From a checkpoint of a small transformer trained on Wikipedia.
Size: width 224, 5 heads of 32, 6.44M parameters.
Architecture: rotary positions, no biases in attention or MLP, untied embeddings, some layers without attention, gated attention, value embeddings, an embedding shortcut, skips across layers, capped logits.
Training: a variant of Muon for these matrices, 93M tokens, 11323 steps.
Each number is 128 + 32 x the weight over the matrix's rms, rounded and kept within 0 to 255. Layers, rows and columns count from 0.

# layer 4 attention query, 160x224, rms 0.0351, rows 155-159, columns 0-223
[[109 141 101 175  79 133 160 114  45 200 175  94  88  92 129 183 145 130 118 138 147 173 109 165 139 146 170 127 114 131 175 116 132 144 155 138 122  97 108 135  65 143  58 165 115  93  89 142 134 150 137 140 135  79 173 120 132  97 142 164  98 136 195 137 132  95 101 163 123 118 102 161 121  94  88 126 195 146 140 134 101 175  87 137 119 160 120 119 131 162 161 105 224 182 122 122 108 137 148 136 172 164  89 128 106 118 138 167 141  83 103  94 111 210  99  93 173 177 147 146 155 160 157 132  93 204 147 157 138  63 141 103 189 137 175 169 109 136  83 140 150  67 170 161 111 136 151 172  70 163 192 102 120 143 111  91 146 106  91 125 114 142 115 151 111 113 123 180 131  99 126 154 128 165 156 114  96 138 111 116 106 136 134 134 150  82 103 133 227 158 128 127  87 152 168 126  33 158 194 153 179 148 140  98 153 136 101  71 142 134 114 127 155 133 116  80 136  78  79 118 145 134  73 157]
 [ 96 110 146 160 175  76 127 110 178 204 106 116 144  98 121 111 120 113 163  99 184 110 148  77 140  76  78 170 108  96 118 126 103 156 117 101 120 151 122  93  68 137 123 129 136 116 210 135 214 129 100 159 103 102 111 147 156 116  99 211 125 152 165 163 137 121 160 193 157 107 182 117 153 151 161 119 116  55 100  73 129  89 107  80  74 134  59 110 130 134 128 109 121  84 141 167  64 150  69 124 182  58  91  65 124  67 131  92 113 149 161 155 140 183 103 195  84 185 147 168 212 127 153 141 139  98 117 169 212 131 110 173 151 162 110  76  74 156  97 151 135  84 153 173 162 100 209 138 117 159 159 153 172 197 107 118 137 141 148 125 221 148 160 135 110 117 120 143  87  96 140 124  94 159 126 144 177  82 158 163 113 112 122  76 145 114 110 114 155 174 143 187 133 141 144 134 222 113 109  88 124 175 105 138  87  89 118 137  93 141 169 105 217 180  91 123 141 174 124 141 134  88 152 159]
 [ 59 100  88 123  88  67 161 163 105 125  46 163 130 132 140 130 119 116 127  78 109  86 149 143 135 133 134 134 146  86 178 149 133 134 158 151 136  76  91 125  91  93 132  93  80 108 176 145 142 125 111 137 215  95  76 119 115 124  82 111 142  88 142 188 116 103 128 123 127 101 162 104  81 133 118 154 108 152 123 164  80 157  75 102 124 184 104 124  84 117 116 107 148 168 148 202 141  87 113 123 144 132 118  51 155 137 125 125 134 187 192 143  61 124 124 138  96 143 128 109 104 104 115 192 155 172 174 120 164 118 112 126 116 129 170 171 123 147 142 180 119 107 157 147 165 134  89 120 134 168  98 134 135 105 145 151  97 146 144 133 164  89  98 151 128 106 172 172 143  99  34 142 105  45 129  85 141 109 128  71 155 113 161 105 123 156  85  73  87  76 140  92 126 135 148 112 119 173 102 126  92 140 113 113 140  80 198  99  95 141 121 124 176 152 152  61 143 152 117 124 105 101 110  90]
 [ 95  62 113 144 153 177 135 152 158 170 115  99 101 129 157 120 103 136 135 121 150 175 108 131 107 129  91 125 171 122 145  84  94  93 131 126 153  89  84 137 159 148 137 160  93 167 149 181 134 145  92 115 143 130  89 120 172  85 147 130 157  77 106 178 103  91 127 145 138 114 135 125 167 144 120 138 164 106 115 146 132  69 154 118  95  80  82  90  89 162 163 142 110 133  87 154 107 141 127 129 160 103 155 113 179 128 124 137 136  84  55 110 117 138  97 121 121  69 166 136 123 108 129 144 173  80 138 123 126 114 124 141 123 173 184 130 160 138 141 103 145 126 119 114 105 136 145 131 119 132 128 101 132  85 104  86  72 103 151 140  63 188 125 148 139 124 173 130 106 167 149  97 132  85 116 111 103 157 100  94 151 124 109  75  81  47 150 103 126  93  69  84 168 150 151 147 114 166 131 113 117  76  93  83  65 115 189 152 141 148 117 109 170 121 155 105  73 127 108 118 148 114 150 142]
 [107 117  96  99 174 147 127 141  95 119 133 130 104 125  91  99  87 118 144 150  72 173  99 149 102 149 168 131 165  75  96  56  98 170 147 188  83 122  89  86 122 116 216 116 166 111 206 120 153  75 118 108 103  89  86 141 175  73 144 118 140 130 102  32 132 156 116 152  89 107 127 119  79 101 167 127 116 114  84 105 146 154 108 174 126 158 105 144 164 111 123 124 178 155 115 164 141 137  90 166 162 114 127  96 135  98  98 103 231 110 132 106 156 136 156 124  88 186 155  97  67 121 151  74 129 141 130 144 122 161 132 103 204  79 146  82 137 180 126 124 179  97 172  67 150 167 129 127 186 113 150 116 137 121 220 139 129 149 131 165 144  94 146 104  79  68 145  77 114 118 110 120 106 100 125  77 140  76 148 146 166 150 174 160 170 153 155 119 143  64 113 202 150 124 149 120 129 162  81 171  96 131 167 119 166 101  98 127 124 126 160 164 116 165  92 169  97 177  77 116 125  94 204 144]]
# layer 4 attention key, 160x224, rms 0.0351, rows 155-159, columns 0-223
[[168 121 104 147  71 135 145  86 187 167 134 182 198 151 151 162 133 114 125 118  43 133 136 133 140 176 185 144 166 144 155 133 145  67 112  93 152 115 102  64 141 144  63  98 146 134  34 138 162 106 184 107  55 178 161 127 154 175 122 127 129 117 133 134 133 128 104 107 143 154 187 109 120  89 152 126 153 108 139 167 242  82  61 146  96  95 124 122 138  70 178 105 115 120  88  84 183 143 146 115 128 132 145 130 137 102 151 140 128 134 140  48  96 141 116 142  95 165 141 111 125 138 140 107  86  95 158 150 111 105 127 147 105 151 111 103 130 173 152  54 131 143 134 101 171 117  72 165  93 120 140 220  90  98  85 136 186 114 126 149 100 163 163 125 104  84 132  78  84 126 161 116 120 175 131  69  78 159 130 125 123 142 182 131 155 118 182 144 112 160 113 150 146 107 114  83 118 133 151  86 114 128 133  98 106  96  85 184 112 181  89 126 172 120 138 151  82 120 138 154 117 153 126 151]
 [ 82 135  93 124 112 106 110 122 103 116 132 127 139  52 118 140 131 155  36 128 147 126 122 135 203 128 108 117 160 144 160 126 116 121  91 145  73 115 145  95 111  93 148  70 201  39 181  78  56  84 122 152 130 146 179 162 170 172 188  53  74 146  76 127 106 166 117 160 108 150 107 146 103  84  60 130 151 144 121 153 173  55 123 142  94 168 123 146 173 119 124 120 143 110  44 113 135 101  92 167 161 135 158 146 123 132 188 140 219 127  68  83 114 119 145  88 119 164 145 117  85  71 139 163 122 137 160 163 152 107 103 116 111  78 121 139 204 109 111  89 127 113 126 147 121 175  96 114 115 183 138 159 122 111 142  93 123 127 192 194 172 123 112 158 161 197 189 130 126 121 138 110 158 104 162  42 183 128 135  73 144 125 163 167 123 134 126 148 132 112 115 107 158 133 123 188  85 119  64 126 108 131 196 116 125  88 140 194 124 130  94 150 121 143 140 100 129 124 143  83 145 141 144 124]
 [128 156 126 127 141 128  97 112 101 110 183 168 170 149 125 104 145  61 142 192  77 136 120 123  78  94 174 106 139 153 115 104 137 151 127 110  80 156 126 191 173 131 199 185 157 151 142  96 148  70 108 164  77 116  51 184 109 146 175 163 108 162 138 133  96 152 128 117 105 126  96 157 136 150 152 190 103 140 156 140 110  87 115 112 132 150 104  61 186 130 122  73 125 109 152 132 112 108 136 149 102 133 127 154 111 111 142 110 125 135 101 101 181  98 125 149 123 143 167  99 119 154 152 124 122 164 116 136 186 104 154 111 169 115  99 136 163 105  99 169  83 134 121  97 124 126 175 194 112  59 114 138 126 163 158  97 147 120 134 116 166 120 117 133 154  98 102 132  85 136 196 134 138 160 128 128 157 154 163  86 167  80  97  93 133 128 160  83 133 135  97 184 141 186 153 134 123 102 113 140 117 110 134  70 161  83 129 171 172  84  96 128 105 129  94  80 126 144 101 119 142 158 100  83]
 [151 101 153 159 101  48  87 138 202 159 152 106 166 162 131 116 109 133  94 147  97 135  87 106 205 140 110 135 101 132 137 132  81  98 136 120 143 110  78 171  82 119 146  83 182 105 156 167 104 143 141 126  91  85 134  99 125 157 163 171 103  97 133 110 112 156 190 122 140 171 107 146  99 134 129  68 141 215 146 109 118 119  71 165 113 166 116  96 160 103 140 126  94  98 123 121 111 159  98 117  59 151 127 112  89  99 143 148  84  74  99 173 147 146 124 151 187 150 148 130 117 193 154 156  61 157  92 110 141 155 165 104 128 101 119 121 171 170 111 160 151  98 145 195 121  86 139 116 163 165 102 143 106 115 154 138 134 174  69 145 119 130 147 134 134 118 118 114 134 140 130 197  90 140  83 130 121  98 154  86 102 112 129 238 180 134 125 188 127 175 129 113 144 126 175  92 165 133 149 155 170 161 126 140  94 139 126 137 107 129 113 141  74 169 140 134 103 138 121 120 114 114 104 107]
 [ 90 113 113 137  88 114 125 187 113  52 133 172 167  91 158 120 163  85  86 206 172  70 170  69 128  70  86 118 149 121 111 130 154 134 152 130 135 118 151 112 115 143 112 117  67 158 142 154 149 145  85 134 117 124  79  94 116 151 133 109 173  92 109 167 137 125 109 105 162 121 127  92 133 150  66 138 159  60 116 100 161 111 121 119  98 123 104 163  74 158 136 158 100 137 151 106  92 126 110 133 147  82 152 135 147 141 140 129 131 110 112 152 154  72 137  46  98 145 126 129 122 159  91 145 115 120 152 116 156 108  77 107 115 155  67 171 177  85 101 116  85 122  98 127 179  70 132 133  47 166  96 180 153 124 164 107  62 129  54 135 129 152 138 143 127  84 132 191 162  93 131 103 125 142 145 109 125 149 112  99 141 130  94  64 128 100 118  70  76 151 124 109 126 149  99  76 126 100 122 136  90 113 152 170 146 109 117 104 174 143 129 139  96 169 109 135  88 126 118 149 134 152 156 194]]
# layer 4 attention value, 160x224, rms 0.0353, rows 128-138, columns 0-223
[[102  74 127 191 111 178 113 122 174  61 124  90 140 152 189 118 175 174 181 105 156 101  81 109 140 158 164  97 148 190  86 113 142 130 164 138  98 175 106 145 142 118 131  87 102 153 171 142 130  70 118 156  64  80 128 125  95 147 168 158 149  64 155 121 139 162 116 110  86 155 125 210 185  99 117 108 100  96 205 175 122 120 131 128 115 117 168  92 121 129 177 132  70 108 125 127  89 147 157 163 172 139 162 136 154  64 160 128  91 113 138  86 125 120 136  83  42 130 140 144 107 129 137  90 171 126 152 142  87 115 119 131 115 116 102 154 131 132  64  97 119  88  59 138 119 125  36 170 169 127 137 197 104  92 207 162 116 131 109  83 139 145 152 207 162 152 170 149 118  56 172 146 206 118 110  61  99 182 117 179 118  80 113 133 173 121 109 175 164  66 162 123 128 130 118  99 108 208 134 126 133 107 137 121 112  90 160 137 168 145 110 153 142 165 137 143  87 150  63  80 183  86 111  71]
 [152 167  95 116 126  93 158 125 121  67 149  76  35 131  92 116  66  22 107  88 117 135 151 106 189 123 100 100 154  62 172 172 143 137  55 157 161 131 153 154 101  93 119 140 138 132 111 147 126 113 108 128 116  79 199  36 126 115 118 137 158 148  84 118 158 144  89 140 109 126 152 148 103 157 104 158 173  87 156 157 119 165 140 170 118 238 129 152 183 143 119  85 157 125 116 133 153 143 150 133 114  91 204 148 150 119 140 130 154  97 157 145 122 135 182 102 104 188 110 131 166  78 134 167 115 123 132 190 166 168 108 116 115  93 175  25  95 144  64 148 147  80  46 121  88  87 143 132 110 148 155 123  58 138  88 103  90 146 152 156 163  95  99 109  93  81 125 100 126 137  84 115  85  99 115 124 116  55 176 150 100 138  90 141 151 167 142 118  98 157 108 152  87  87 149 124 152 159 142  72 164  37 135 142 129 125 209 116 202 184 119 133 119  97 130 140 148 127 171 109 137 146 122 145]
 [143 108  95  74  87 161 159 130  98 211  97 108 140 113 183 155 116 150  73 158 131 162  76 136  56 126 118 133 109 124 110 125  75  76 115 139  92  68 116 149 134 162 121  81 158 115 161  93 138  39 193 138 223 137 109 177 127 159 183 116 100 169  87 143 108 106 112 127 144 125  68  99 140 118  67  80 144 203 140 141  88 139 107 118 124  94 123 172 172 164  97 138 174  97 115 146 109 177  85  86 196 195 141 120 134 151 111 156 196 113 128  96  72 135 183  89 115 106 109 134 112  89 114  98  90 162 108 150 166  74  91 142 129 113 154 134 132 156 101 110 172 111 177 147  77 151  92 174 148 150 126  43 184 126 211 110 131 175 123 133  96 162  91 103 157  71 150 142 128 154 150  23  86  67 169  75  90 162 132 136 112  70  92  79 130 173 189 187 100 147 119 106 101  65 154 154  90  86  93 167 104  99 113 137 185 116 211 188 126 126  80  70 124 159 147 134  95  87  59 222 143 115  52 114]
 [144 110 124  80 134 118 150 160 132 118  81 104 140  66 177 174 135 126 124 150 151 190 132  51 146 146 126 193 219  71 124 115 181  83  92 168  39  50 125 119 107 110 167 142 109 165 194 169  83 130 142 174 139 152 124 106 117  97 141 114 164  88 125  91 105 165  94 215 103 139 106 201 105 133  57 114 175  84  56 110 159 133 145 168 164 146 131 112 135 173 132 147 150 164 156 126 141  60 118 113  82 128 135 154  91 210 153 164 133 108  88  60 115 195 105  88 116 153 163 102  95 159 143  98 122 152 104 105 177 123 118  28 170 200 122 161 155 123 144  94  89 187 122 117 152 115 166 174 139 137 140 154 138  90 174 131 160 119  87 110  70 116 129  80 155  79 122 125 207 103 112  92 111  92 165 148 158 172 183 187 145 126  98 112  76 194 176 139 156  97 149  54  91 109 122 162 133  95 173 193 114 120 164 149  49 157  58 148 140  89 105 132 127 112 136 152  80 110 154 190 192 105 158 118]
 [115 145 105 175 108  85 121 130 120 155 180 117 141 128 137 133 133 137 117 130  94  82 157 108  58 169  84 115 127 175 153  61 124 142  53 163 166  84 165 108  92 144 120  83 156  88 122 134 115  90  39 109 121 235 121 139 143  82 136  79 155 122  99 124 126 135 108  92  84 133 112 102  71 169 149 163 199 159  93 140 144  71 154 130 128 134 103 106 180 162  96 124 142  93 122  99  93 180  95 145 181 181  86  66 176 145 119  89 170 113 111  87 155  47 115  57 165 140 174 160 149 107 130 156 124 105 211 139  98 116 175 150  91 164 123 157 111 134 221 168 102  79 210 136 180 128 113 132 137  94 127  72 148 168 105 129  77  42  94  68 149 173 170 103  57  59 123 132  99 132 126 181 110 151  96  95  90 159 112 100 184 137 161  51 135 136 189 168 159 163 112 156 148 190 143 113 174 117 123  73 106 111 141 133  62 107 151 114 119 128 114 111 143 121 146 114 100 115 170 109 135 144 151 158]
 [124 134 148 117 158  97  67 149 123 130 136  85 168 163 112 123  92  96 193  92 122 126 119 182 113  98 130 110 114 140 148 126 190 121 168 170  65 148  80 150 171 196 139 133 135 155 138  85 116 144 112 105 102 111 144 129 100 121 142 144 166 156 133 180 147  69 137 135 145 109 174 172 106 172  76 172 127  78 104 109  66 133 149 141 158 119 178 102  76 138 124 132 154 155  92 135 112 129 182 118 203 172  82  67  89 100 169 116 147 233 185 164 156 113 130 158  81 168 156  81 135  93 148 195  65 213 173 103 123 182 232 112 130 125 156 115  79 179 137 148 104  90 245 143 117 188 185 183 141 146 182 101 164 123 121 107 124 184 129 106 170 185 102 122 180 114 157 119  66 176 115 171 197 125 125 179  17  77 175  99 131 104 104  82 118 138 109  75 179 154 159 147  78 160 113  92 193  95 186 166  89 147 123 113 131  93 137 102 128 161  94 105 125 153 208 157 175 158  89 175 110 123  93 123]
 [ 51 102  99  92 155 158 112 139 156 157  44 121 103 165 155 153 108 133 141 113 122 143 150  85 149 104 143 191  75 162 164  87 164 132 128  77 111  76 100  69 122 164 124 118 192 187 115 139 107 117 178  63 118 106 200  94 129 163 189 178 131 139 163  63 131 117 149 137  90  80 122  37 165 102 151 108 115 119 172 142 145 100 203 107  94 200 103 151 131  64 165 136  84 124  92 174 122 140 154  74  88  82  63  90 161 125  48 164 129  79  91  90  80 105  78 131 137  78 141 106 108 165 154 100 143 147 170 150  92  82 177 175 205 143 149 184 162 113  92  71 148 125 138  99 142 105 191 115  97 131 151 119 153 137  56 152 141 157 106 184 156 131 124 172 133 140 140 126  95 175 130 132 136  88 184  98 113  57 146 126 150 169 194 112 179  82 111  64 185 121 137 104 126 141 118 174 128 121  86 140  55 147 109 121 184 135  95 130 168 110 155  84  92 150  85 146  99 129 158  56 155 187 131 156]
 [118 127 199 117 146 141 126 166 173 141  87  91 169 214 125  64  93  48 129 148  90 143 100 138 117 127 143  97  90 164 148 118  75 123 146  85  88 144 123 145 176 148 152 143  74 208  75 146  76 133 135 212 126 120  77 115 119 100 109 109 118 144  92 111 119 154 119 157 179 158 158  95 159  99  91 204  69 178 153 102 135 114 155 110 113 106 140 156  99  73 141 132 150  88  96 102 136 116 158 159  49 171 146 104  91 186 139 147 110 103 145 141 111 161 153  60 153 144  99 182 166 149  86 123  92 149  98 165 119  77 185 105 169 153 151 102 130 157 147 136  99  93 145  47 114  86 151 158  64 101 138 104 141 159 169 157 112 181 160  79 146  55 172 113 110 112  83 213 109 211 116  80 107 147 170 160 140 167 104 178  75 139 168 101 207 124 164 137  90  80 125 110 108  93 182  88  85 152  93  95 128 118 114 133 183 129  76 153 104 177 104 113 128 135 136 123 164  74 152 125 111 133 152 137]
 [110 115 171 166  46 143 176 103 154 123 161 107 100 182 120 127 147 102 169 118 140 143 121 120 121 130  67  94 111 132 182 237  87 182 105 110 109  99 140 127  45 110 183  93  98 125 138 137 169 121 148  43  62 134 162 134 162  97 124 141 137 145 160 144 164  99  97 197 114  86  96 182 168 202 110 124 131  75 206 167 204  77 131 131 147 124 105 121 116  96 115 172 156  87 142 134  62 121 121 158 118 110 126 238  44 109 150  67 128  61  97  24 117 153 176 138 138  69 188 128 138 123 143 170 148 170 123 172  61 108 148  91 188 129  79 196 157 142 139 144  83 162 164  79 116 111 118 105 117  70 161  80 146 132 147  88 122 108 117 129  76 110 162 102 132 158  86 140  84 148 167 158 198 120  93 131 129 155  75 160 107 111 109 108  67  82  54 105  87 112  86 135 127 153 139  53 133 144 170 143  98 138 211 145 121 118 127 144 145  84 107 155 174 124  52 117 125  98 106 133  61 140 114 169]
 [134 199  51 107 119 126 142 209 174 155 152 161  79 136 145 124  96 123 112 120  84 183  89 171 103  98 155  81 160 140 140 158 116  61  99 160 128 171 166 150 104  94 185  69 159 191 109 114 139 189  96  80 152 118 135 117 101 164 132  80 102 170 178  62 143 135 208 111 156 102 104  91  92 113 128  98 144 140  99  67 152 102 126 117 171 114 145 127 149  95 190 110  69 128 168 169 103 147 181  93 113 146 147 117 178 139 126  88 112 126 121 134 139 145 110  65 101 100 105  73 141 173 135 160 162 179 141 136 115 210  76 129 130  81 116 135 124 142  62 130 165 104 148 187  69 124  70 107  66 208 149  77 134  90 153 155 148 186  74  76 160 116 173 164 114 110 157 107 174  93 149 138 141 156 137 127 177 159  97 126 168 154 134 115 123 129 143  87 118 204 127 159 193 158  79  42 147 182 125 117 147 134 121 153 177 130 182 144 182  99 184 164 181 175 129  75 114 142 158 122  76 161 138 185]
 [171 138 124 151 110 135 135 111 192 170  51 102 118 141  58 120 144 191 107 151  78 154 170 144 146 145 122 172 180 121 131 126  99 141 121  71 116 177 150 183 111 168 152  95 147 193 113 162  96 150 107 160 178 185  85 101  74 159 102 125 131  67 148  96 114  81 130 107 139 108  65 160 107 126 127  51 124 109 188 114  77 139 128 137 120 112 142 158 125 123 159 107  71  73 206 140 150 137 140 163  84 161 145  95 134 143 116 151 119 128 125 162 173 126 116 127 189 146 119 114 134 114 104  54 123 174 175 148 140 127 174 153  33 126 176 165 136 104  80  79 202  98 136  49 196 120 150 178 114 117  82 176  76 160  93 103  99 140 105 151 121 120 147 119 212 116 141 177 104  86 144 136  92 133  83  75 147 106 210 176  80  33 174 126 151 171 174  83 118 160 114 136 171  77 176  92 121 148 152 103  84 136 128 129 138 115 112 182  97 140 106 153 124 135 143 135 140  63 145 100  89  90 106  72]]
# layer 4 attention output (transposed), 160x224, rms 0.0438, rows 128-137, columns 0-223
[[188 140 139 142 186 171 143 138 147 106 145 126 120 135 123 141 172 114 178 168 132 120 124 163 119  80 116 139 160 205 161 160 219 105 136 135 137  48 105 123 154 126 102  57 142 127 101 162 104 156 147 159 119 139  88  15 115 116 152 149 121 128 132 119  96 104 158 123 122 161 145 136 127 150 126 101 121  39  76  85  69 143 131 137 121  83 148 121  61 127  77 121 133 102 153 100  71 184 172 149  81 136 181 104  88  52  87 110 155 186 169 141 156 150 153 166  81 125  99  89 132 165  88 122 186 141 129 118  77 137 139 123  98 134 147  99 161 199 104 128 121 195 204 145 173  91  92 159 110 146 106 109  51 124 102 112  98 116 157  77 187 131 142 146 135 175 178 156 127 107 238 150 184  92  75  80 113 142  66 153 117 153 110  87 122 164 170 108 150  58 144 149 154 134 122 116 135 142  98 108 120  61 108 132 167  81 116  51 167 138  94  83 122 133 133 109 101  94 108 152  68  83 154  92]
 [147 156 113 184  65  93 177 144 159 146  12 132 128 134 102 100 121 155  57 126 131  89 167 176 110 132 158 214 108 130  97  71 149  84 121 182 102 180 185 177 164  38 166 167 136 167 113  98 101 104 121 172 181 146  82 128 120  74  90 164 159 161 112 132  97 178 127 115 141 122  76 139 106 152 140 121 168 118 141  94 184 150 157 117 117 207 147 124 137 153 126 112 133 101 164 142  86  97 130 161 134 150 215 155 138 197  91  92 108 164  95 154 111  95 165  80 143 161 104 134 134 102 113 125 157 108  60  95 105 138 136 177 138 104 132 144  53 159 143  96  94  73 168  75  80 118 136  66 195 113 110 129  97 134 110 114 128 153 100 122 156  95 112 113 140 153 107 109  50 144  76 135  99  85 101 227 148  88 122 171 118  83 124 120 128 154 102  93 147 140 124  89  84 155 143 172 167 105 119  92 116 125 124 133 128 167  88 125  84 174  89 113 222 184 173 156 170 172 175 155 142 101 131 103]
 [ 86 146 129  77 163 138 139 108 116 208 104 172  79  93 105 138 177  77 166  48 119 112 157 135  66 145 158 188 131 126 112  68 110 101  63 126  83 195 103 121  79  74 159  64 201 167 173  96 163 126  98 113 133 194 134  47  50  98 146 108 126 112 119 128 198 119 123 130  77  92 102 109 128 130 137 131 114 131  86 174 158 178  44 199 157 113 156 136  80  64 124  94 135 203 107 154 101 160 106 130 100 102 163 151  83 129 123 153 159 105  66 131 129  70 110 145  85 123 155 131 116 144  37 177 123 133 145 147 200 102  89 148 173 130 161 166 164 146 112 152 173  91 146 160 117 148  53  80 189 116  51 130 118  52 155 131 177  84  94 175 135 176 159 144 131 140 137 130 130 159 105 111 134 137 188  73  88 167 112 156  95 117  95 162 144 224 119 158 155 141  97 113 242 142 146  55 163 132  87 157 140 124  80 121  90 119  92 134 146 139  92  98 113  99 174 127  96  93  85  47  80 148  87 148]
 [ 99  84 155 105 115 140 116 123 149 120 161 162 135 137 152 143 154 151 110  43 117  69 179  82 154  99 136 161 187 149 142  90  93  84 165 131 167 134 156 136 109 126  89  97 124 178 139 153 105 109 106 165 143 137 158 127  71 124 132  99  63 112 152 178 194 147  94 188 121 145 168 126 188 144 180 158  83  62 110 129 110 134 136  83 128 131 125  75 147 158  77 139 164 150 155 124 146  83 148 117 135  85  98  92  71 109 169 112 139  73  58 126 104 155  75  88 186 124  85 119 147 113 143  56  92 179 139 116 119 145 149 145 175 163 126 166 114 181  48 203 107 148 161 105 157  77 171  93 129 115 125 140 115  85 152 105  97 124 133  91  97 111  85 172  97 142 128 160 175 163 115  94 158 177  83  83  63 165  89  86 148 118 151 172  67 191 165  75 138  85 145 109 171  92 116  54 120 134 170 165 103 214  58 113  60 101  81  76  60 179 103 188 160 129 173 155  75  74 190 115 137 122 133  74]
 [ 74 134 119  85 127  84 161 109 124 134 144  89 204  66 140 117  80 101 126 115 102  61  98 160 145  80 147  78  93 101 141 166 102 142 168  65 146 137 125 189  99 107 120 162 137 148 108  90 176 176 105 145 161 137  77  88 145 135 172  87 132 122 122 133  68  41  78 104 122 157 113 140 136 146 139 147 130 131 113 107  90 101 106 125  67 143  71 151  85 175 144 175 124  94  85 108  66 141 145  99 159 174  40 154  99 168 122 177 100 179 104 116 134 134  91  97 116 141 136 145 155 103 185 190 105  97 188  97  78 197  41 109 147 114 191 146  97 126 135 130 122 104 114 124 142 122 157 113  91  49 120 168 180 131 185 125 130 204  96 179 126 165 141  90 158 157 119 100 167 149 155 116 129 151  97 135 116 173  90 118  91 110 166  82 110  93 104 133  48 191  41 108 115 138  88 107 148  74 138 118 151 107  96 120  98 202 131 137 169 169  65  65 181 115 124 116 152  88 122  91 119 175 175 167]
 [109 103 199  77  99 148 141  64  99  93 116 138 110  65 149 189 115 138 160  77 127  80  99 100 138 156 142 120  98  95  92 101 130 125 146 195  63 158 103 165 152 161 164 105 102 126 167 105 160 174 180 159 128  94 105 122 187 126 161 117 123 149  64 116  64 117 133 139  87 111 132  96 123 162 130 168 104  89 177 103  49 185  95 139 124 169 159  87 127 124  89  94 113 119 189 211 158 143 134 148  95 110 164 174 151 187 142 144 196  71 146 110 176 141  98 234 111 100  62 166 169 124 123  96 112 171 179 128 184  96 178 139  99 173 162  79  69 104 131 163 113  84 129 130 103 110 211 137 119 194 118 129 127 131 131 158  89 124 124  64 161 141 138 161 118 199 150 178 137 195 121 140 139 132 162 158  95  45 104 155 172 148 162 127 112 195  94 130 151 160 142 160  90  88  88 196 111 150 143 114 171 163 134 192 161 153 164 194 124 193  96  90 174  76 108  68 164 107 124 157 150 149 121 118]
 [160 163 181 122 120  91 144  70 118 116  97 124 113 183 127  97 105 139 153 144 130 173 123 135 140 170 115 140 119 148 141 125 110 159 154 115  91 106 146  85 141 167  85  97 121  79 131  74 106 142 108  98 186 106  52 168 150 171 168 203 103 122 110  98 151 174  60 132 126 130 140  73 158 150 130  65 189 172 153  88  33 141 142 132 120  23 149 187 136 109 100 123 101 166  98 134 215 223 151 182 128  69 109  76 136 183 120 167  70 160 142 146 128 199 114  97 123 109 223 136 165 134 141 121 178 111 108 107 131 151 156 121 127 129  77  80 162  96  91  78  91 177 177  91  94 140 151 103 133 180 144 110 127 140 144 152 193 131 131 185 107  98  37  90 175  89  80 105 132 153 165 135 126 146 161 127 192 142 140 147 115 142 196 192 115 166 162  96 130 171 136 143 170 134 142 147 151  88 121 188 127 137  97 157 166  83  76 184  86 118 140 111 146 133  86 121 106 142 128 117 154 176 122 110]
 [ 79 146 120 121 120  40 143 137 107  95 168 178 122 126 183  59 119  98 106 117 105 135 137 193 129 116 132 156 103 145 143 134 166 117 125 214 107 139 118  59  58 111 151  93 215  43 134 154 135  86 130 126  93 138 138 104  41  99 115 138 171 125 176 158 142 118 101  90 108 125 166 150 133 123 156  54 165 106 128  95 224 154 132 137 112 171  98 128  90  89 144  37  62 150 105 175 100 168 111 139 202 135 139 139 183 126  62 230 119 126 152 138  80 111 118 188  97 112  92  85  95  88 119 125  80 162 145 135 130 119 105  86 109 147 116 111 121  98 121 124 120  83 164 141 167 151  98 122 130 155 145 201 165 152 112 127 120 145 128 139 166 108 110  68 177  47 186 147  61 127 110 117 197 184  91 133 138 122 119 122  80 145 168 141  95 154 142  60 141 165 106 167 111 170 147 112 203 102 137  97 104 201 184 106 202 168 152 148 125  97 161 214 136 139 181 116 120 136 167 171 128  57  74 113]
 [147 143 150 118  96 133 126 145 154  95 164 163 138 153 148 158 138 125 126 117 121  24 125 178 212 108 120 136  58 132 166 135  72 135 178  96  94  97 184 102 134 208 164  65 116 118  95 128 152 181 203  98 113 104 140 127 130  39 133 156 140 136 164 156 199 125 115 130 138 149 155  77 101 188 118 101 131  83 130  99 180 112 170 146 106  98 121  89 108 186 111 114 148 155  86 234 133 134  97 113  19  75 102  90  75 114 175 164 197 113  71 147 106 129 135 172 169  66 103 121 117  97  79 137 145  84 141 136 148 180 124 164 135  57 165 136 114 121 106  76 125 180 118 108 195 136  87 118 104 125 102 129 176  94 134  97  86 218 135 114  96  80 156  50 178 137  72 126 165  55 212 146 124 127  93 151 152 149 116 119  88 100 135 138 155 121 100 106 147  89 121 131 131 147 148 194 139 170 116  88 119 110 133 141  93 125 134  78 145  80 195 118  79 169 119 166 107 100 161 128 119 153 130 114]
 [172  41 160 130  94 126  82 133 138 159 146 146 130 133 116 121 154 114  73 147 106 136 182 172 121 160 129 201  94  94 143 249 113  81 162  71 174 104 143  76 138 145 192  96 182  72 134 111 136 126 112 109  64  99  95 176 117 113  79 168 105 140 138 123  74  92 180 106 159 171 146 128 108  98 152 131 120 152 108 147  62 152 102 172 152 152  89 146  75 141 147  84 106 139  81 206 141  97 118  74 118 152  66 117 134 156  98  31 134  93  98  73 130 146 102  71 105 111 110 118 131  63 141 105 162  71  66 151 118 114 200  90  99 171 137  96  58 150 173  98 136 167 152 145 105  86 126 164 124  92 160 117 110 139  88 142 111 146 130 140 182  98 120 119 101 127 158 118 100 109 188 216  99 170 198 136  93  74 169 147  91 130 136 129 199 167 146 211 125 149  78  89 107 157 157  78 116 130 125 161  82 155 152 135 115 136 156 143 133 141 143  82 111 118  86 190  68 154  85 127 141 135 107 112]]